Each number is 128 + 32 x the weight over its row's rms, rounded and kept within 0 to 255. Layers, rows and columns count from 0. Numbers have three digits each. The size before them is the row's rms in percent of the matrix's.

# down: layer 4 MLP down (transposed), 768x128, rms 0.216, rows 591-615, columns 0-127
# up: layer 4 MLP up, 768x128, rms 0.228, rows 592-615, columns 0-127
down591 094:105104186067140102156111158136137114128085149115129155062146118164066080178097046155129135107095097126147093128144107110097122171108074104079136146127156189124125103161216127142165157134184145133120102103093118106110134092081106167152084143168156176159137112178161158078073080097102122086140118144123108140163081139131174149142103112105117142056134065138087169130115131144087167122119
up592 096:170117181024089134072174129112126103155148102113163165133104115130130149167054127143150180128096102168083141149154146117119140159145111189136086064077162104155111143143158127123098136135058084153108126044139109139105128125126121146152050114199143103107096125125089137126104145071072118074102151157102115099080127112163159133142098112118140134104132151136114187091169130186146146155145
down592 098:099086172125125157087174125156102180106106098139033095115174117140183153131085171093117143125119095115135154123155120159053079147118111094097122125164087131124169132141157101143159131104138152196102119077105088145127119133134144103149115173113147118106114192123132155035154138143145131033120140078153119101158081150152095109135088124089155103112104136184107117071121118170170079173094
up593 092:107155071133154127147200071106137169164131096135139086150116148159136136124119107144111131153114192122113121140144135081100055141127126097123134153107106078174116094114130097110157186127186145085114138134206147094123118149146106133057149165086148150038183110128137097132134130066135134117124163143154138121152114068081128137085041123171111186073156113095158081145129139096142180114166
down593 105:173129146155094130144152049120136109121139090174119107104114125124109119131204124146092149137216102163157073079095112141071126130148111081152107136143168117119092140132158171092189161080140129122144155129126080119183098146154131172092077090126153155183186143135181126111113150136118112186092164126162074077115119162138117097075167152086118123147174109082113095176162147145151182130176
up594 107:131180128066127118198113092159156136102169135090137133141031181155100118121135141110129076078127099118089115139193092115104089173102146121103129093114144143127077148114093152033144092166099115129113062169106191153113167107073100118111174158142137149070138063116143167132135141174146131107086072102165141154149165124097141156149133096152120128084101155135099167100157156146139114166106
down594 100:143119158107191133111180152121109101159122115221118175078125117163125141104172156064143090194179058079146079180145118099155095072089137105121123201106168146174091132127091095089086114131103133130142094114109114166089130109092162131128093119141218162115141111138133138108137136175142078134164123145095130117133145116151178095116189099120132115127109088127121170084178119145164161125091
up595 099:146135132142128185151134126087112157127165108172098153190208141137135173136138132123146174101122092118075175153097156113127113132070074105126138148136119108083151131147179086106104099092164147097123103085164127152152096141134111133152098100141151141097097156075120145101096124158047190094122037166111136089090143125122140181194153115184101173137068124167146129098071149075086146104139
down595 104:125096126144064100191147128139100197081091119090177127146125203202169118116140180107153128129101114180191155099135143111136098167115095106111122181159135205077095109058158118158171177159126088152166137135097103128103157132098118141146073151160102150113068130133161149120138127134124126123100128182101161136083129133128095166163100106177090135144114120089144071192113123139103126184123
up596 105:153135082150098200096168126148076103146139160092111182096088150137126110150117116184138120139165165188142148134095102084120126123157177126156111062104076201144118205104168099132084128143117194126128127111103111145157151082114066174153146146106091115200098177095082052113108144160094075126170146124127113118124121148141143134108139139096118098101128152177106158139155063151133086166113
down596 096:120065124094172129116146074145092120115187125141132124078164113101158125191121089173104209139132148149099053102119123092183125136121103112084155178169111060077095153082088102156078163111137114141119130129108180124085098174143202094166108139122111133122165122137150105146160116067124198080124128101106166176167178098091159144167113085151119107074146151116118142105116123153142128129139
up597 107:138137145090099129157100141098122114079132061097166089084095114080169100149125100170104112161123173121137138150085096127124145123059147138140172033113067121140099168125124104125150129135175114120191155112119045107126170148134134112133136123129152066138070136134186112135117085133128158125149113197165079085152109073087124161106135144155128100143089138159167103227137103093093121165157
down597 112:096096175161130060180126176140119129168170102127144090114145124182117130162105143184142046118139100124088105171160089188166175111154195122069098142073128127116127095166081127111136055107080110119179090139150114107119111172104156131153113111178095116169130153130149124126091134136108109168136143135140127091168135127125116133111171132137126147135113156157144092174113193117226091171070
up598 093:192148074181204123100123125138146099113152149143127123159108141166144072163121119148157162121101143115164097076186115126187174152118169128179089119148167144173114161145141143116072115109097125127135100150175138056121154158089141139111155154146080203101149063144124159113114162104144108157128146181134115156129144156073142085097090149048124116095088130161135150092124153176096144055094
down598 090:112103105131135169123107091137122112170086134092143204109151130093167117120109114140123120120176091116092149150062167096142081086138104203128142138076119143065177073128091153175166166181146101158113127119078134165104080117161163092123058122095123145113167115123128096051110154133190071126174159106120100126113100112138153131165162165209154127102129150144109118148154109051136125102146
up599 109:055143142101076095185086126100134144097149157077088165101116140074140121124086110159158150172175127141122109096149162103117131114119115057097126033158117112176109098072198156077106128119094156160142153118103134088115160202106098118115124156104048121112095120160101096188118149181093100138186124112130104138129113155110093131184094122109096154133104097105083159137140143126141148178103
down599 098:184121101093145080190173115071110112130119138133087142160147104082102145125129061136116065160132125115140108117067181140116076133189100205106103119161191093099118161104147102132174138109148173087097138122139117150107156088162111157186067150090124113190086123130129157139111171160137182154081132102101161169164154114169134137111076109115089146148067092099167161099148155144153128102124
up600 106:156146139139098117110119128137092154190087109121130160096130110195091117159121146132162138119108137134063157136151129135136110106090092092105162180150087136097185102096178132155133082139132078059089073161150171143124192131163161132082106086166128067111137140180163147155053116093096122080116115164161111185111142145085143126120096128180186084161108157165128123115155198117067138159144
down600 089:093131107171160151110154144120119114130176131165150139128177121123172093059133086110104146160116092121183143135092137131123166098148176161112112072158171146128118180170107137150130099120130129170154157126072063131094087165065136133141144078067087193141094119116100150107110151132140086179191114108110138164084101089172100122116147098112057161091109092110162177122032101134152163130141
up601 089:093114139122157056161067134137133138104132213145113160098079143093117106148122122126126110130147108094100102103086140143099085136134110132136108126091098149062109129158196083100143089150101117096104132185138121169089179174119122102150200156106153097114130117073109120177121134197097160146119068119094157133081160148158171147147130111163109091166133153143077152153071101113101234131116
down601 096:110133096086118143145139098146151106170146124124165087145142122064168184185126083162088093063142114105122206154104134131156121112177159183183152088161117103148165192132114127189159141132126161132164140083140169144193108150117108142154131132136151158133120134200107116179155126098071110093146115139119104136139143164116132098200168176038155074064108133115127109125160142120108106104097
up602 093:114167106155145102113146101107133165126113173125069110115115081186109154156135206078147081129094137147168177114065146169129105147126106099098182077142205133118128120092109148138037125140099107151118139109137074145122141085128120081104114201120092089061130147069058128134058139137148134104088119117132139116160131143091050141117153097158163126139111151125147156133147143120070131104172
down602 099:136161173126118085112190127135160128119169118130079132080160084054081106075073121127136139164091106126182140118170133197109160117151131129042168123106129166169145121112133182103071096205109097181116106109182158095107156108144154079106107181101116182112144108137107140109130116147146127135141131102173078137133136070086127081157110116157123123156157144076104139089095094106130169133187
up603 105:110122089107151082118145105123119131132063111134121115121108095078133130179148130121090123129120089173184133147052136117167162185132098146142185177157071107046132087148117110031132157198118094100127181106143152106075163133095114113077124122132122075178098131135103102179111128118192116129107149108104123136207110157126132099154182069102084159129165157145118127132104174112137147108125
down603 110:053093168152129134119075155099141132076128148117094109145181155074104128145122097117089161163089053150131176078095110129151066086133162132100135161134145115114084164108145076127101116144178128109154179063188190125088101073160118117157159153133086170148123091083069132116205119093116122111147133145089075118112199118085139127156176149144140136145124145141138102092104110131154094152120
up604 112:127124114200116126122041131108103132114086068143095156099123172088155149086080149166129184152160128115081051153093140116090145136117126117191137163118141111120119178130103114156121138105146161085119135152141113114119130155083109115043123072156116114121170150106120117149170094103165100127153129126146096178134165185159020099130153086113142129129103156107170122192159107183104120076137
down604 113:136134119056101145123184070156183147136137118132110144110121153091124105135113142172140133145137123147116122172101201154112162134170126134134147104165122110133067114131102138142086081124136060125152160098119100167071104122057136129098153151053155052119175137075114101105164140177177115153137119132172071121193214142113125100128097088140162088102141178102127143076156136127158175169153
up605 111:150110159119174138164079116176142128119098134132141137134165159185149100150064076130130113139092125072146113088119126088104082191165154071125159093146139107105097144175139110114091091128138102084113102080126123138118132150153150155145089148165201153139141110092091127173194073108163129168105103099152150130125131121068123190177069164203179138114112173089122125148151092080109174139071
down605 097:168092081160158148116112173165071139167151152160157112068198112179118151145194121161122111100108159112138138101076101138156106060128126101132125074114137166152189146171148172099041130194119155143111142116131143121043093085150190130138139114125094120126135166117148159106121171164127097113168142116189212138118135077147094094109144081105124181161133124134122110141150123114147126101125
up606 094:130146114098115066115071114116127130114118105136087128144184143124111135101180114115112131111189147089160203140119145135114101178152151137134176138145104119048224102161118111139159125100077174147108117121120179166108128083141154145128162067186070185113169133102125126185121124097091152140148133109153091068053135152093078161161145141135113115114098185130092131079138173141149080153146
down606 104:090108115189096121154057144123123119156197134201075123117124147113069145141128146172137114126175124083121109136138123154146101194152115145162120076124131081123090067081150115085076144165116093104150132120137189120109166143073153128096064139142121125099099139167158183156117188122134138092163176164125122130146098087119124103155128112115221120132187133073085102094101082093142156131149
up607 098:149100126102143119099107169097139192113152084170135093125140101090135179113154166207109130132136108103108117135144135166094166144104083129181178178126201159113116154118085121075119132136147097170136072070118059137124117154198141055127130156108112126143123159203095116222121150115131150106127116093143178146201128153137109107180115102170127138135080092141147095123143094102104097156129
down607 110:081063168161137182108094130118043120122162122205148099079134146158085121182128138083099143128137170175080107134116169119133121146099157105154100142121119176133160135148126097108170151100124152130114137136090136108077146128168141086164147187090102173125221139151149125116085107132138124115098138134121108166113103101134182127160149060177109139101160092152115205083136117141158086202097
up608 107:084068118131152133129116118144156126175125087100116117121108153113098125124142134126171090198099122123170180116084145107184057126115125135086132147119157054105081112095115129041089161082102081135092072145143065110130135148128128073159152099116116169110137046184091118091083083162117155095143134166087107114110170151141081155163093102109128136107071159129120123090137133142130205139142
down608 104:079113088146113152169116136114143058137119146132138096150129172120160095101122164148089196118168116174138085156105138098160129142165124120102188194128155132158067103083101158019151136141143088138145050150129143132105151114140096140176114145141151125124156138146128140079155090086099150113177099118115110195116070151176076128115101100136113102111086124087105201144135114098144112146051
up609 094:111169106173124126167151110046102106189150169166152182177108126140111156139064135104147124090089142143128127145131138148144158157092118143136095150076102109067189128089081137136114136119134142138120111110158117104135175114200156123126115132138126097068173138120095126095104097070060107144153146132165100086171152097110160076065091196149074155158098135114224113121166123129150117101110
down609 092:151133119101077161146148137148177113097102135110137147085136138076207124117177161142098087117139157110145133132129138083108134141157109081134174140108120129035148089122159146136081078122127081101107096088100065104131122176179144142084133116145093149148076099105133197132180069111151124070133122101072094158093165131164118213096114113089151115128139126107134048130129168171114153159089
up610 105:137180106142132105151118190124084084162149096128141093107115148134077091111107080103121132118102181092114153096169114120067114123050083111137154105110107135174135127127097086155115107132156127109152149149159170131082112133123092141171197190115108125142105153151133163076116159174153132086109150125099114116105115090193104207096149123025133188115150093142130185105151179133115190128162
down610 107:078197137158132078218130130106083117183163117099091098125151177135091112105160168113113087169114108103098174098158154119115082149176153099100145146112087127131145109079142116082158169125117170129132135117156086142112081093126126068126097094102080133116126105082136135113103165154131113158071178108123090082110126119132130095089100200147071167105177135105114066119079097140160169152071
up611 107:174159144115093064072156133173127094192139124173038159175153133109108107140118110141095089112050092146092124157126136153141163105149119148130126148143142090095189111157105103150140056159154137158157146173135097073087087080108120131104112145173126111145137160115072143151133149140136039160133147149133151140146106143134110116158106168083045136162104172144119129115156087043128130127128
down611 111:134117187149148105117143096169124064149103138144080108144130150142126114125150203125126092162159048127116103137136077101136080100174097145152149087158106170173123114159156170119117129190126126143116247158091139147101104074120188103087154125177132160113142180181122113169168073103146150106136060117111109140104147096117070147115150083081149144108101099121148114163099094124168126153127
up612 096:108134117106074143072121162168078150159115127090116132129137151161111165127075129121105115157138154149037135146120101194145107148208104108147170154139154109113138197101054154135098118171104152149166077139153096093081193107108154113149151106167138153111113112151103085105135138158146164175067137133089137191079111096117127122123088104061082129138122147095054094085098141139133138083116
down612 097:211140140136153141181134103073140153069139123173104129149076129084137155057141142167155144142105106086068187091107137106122103153105149154134152161189096190095163140128135100118185126171120115088116084159159157176139149145138131078134128115150130071121143078112105141161128161098079125146121117137092149117097115135114145122042089112128176115143232123185133187101132126121150147105122
up613 099:131114061091132162147119123067178136218071124129147174090102112153135099140163087093104100091139133153128124100109149115126046138127074120165084144105143069105129130135107116148167153131087137100137108148119115147122114178126124097152115167110170103173156165197128101079132185201118111106104090095166094125098156123150204111159157120096103154114056191107131128114112086173109116101102
down613 095:075101088111154127112150113099115080127062137188188086168101168167141077098082107174146118104132125147146140125138127174088166170130095184173142101120155146114087081114168104162177095122145180111111114185100181120128074148138119118102132093167159157154096173112130120162119117116122141126146211148173103098074112176118123147098151151194087180070138081095122104113145114078113114094137
up614 094:151140103122123154183138144127140092143110129208115073145108070169114146139151137142120166130124157081116084124109143091146113133142073104097087165176120086107159139085149168131139153133133075172096136100120163138162112134071122052090195106093133132156143163140105178103147169129144132110106054170112108201083129148085094075106167139126158146076090163134109156108161086115153122212172
down614 095:134173105114140159095074105207143172092177185135124131147160121161178084126168175133119144183170169209065176123104155150130135089089095136077086149141103149144115110140118075119090120074118124142134134092146112144101147138130124109138103146179166094141088084122146110182168109113137186111103136127114138089163205169186190131111086106106109163144165093150138124139068122114104123091144
up615 106:091139111127116129105138107101234102153119144138108152102137055170189111115100141101137181155150066112180196111163168094156135172093090084096125160143164120155119110080182100132101139138137099129151171111109088094103142174107183161076175090121090112142115118140108145113130074109071150094079129110139099111090106176087085098165171123107111081133125167185179145118129114153137161121119
down615 100:154094144115132107141110144135132209166138125059185089161167115156083115088159162163135121087088092098111175141144145173142179177170141126114165178147138131157119120107106131143121150083127135097138082107097178147100138122116119050106112117166139202155102032172163111102109124154161118131100126134095142118196151060174129120131187114159116150124121107151152073127116148114075080097168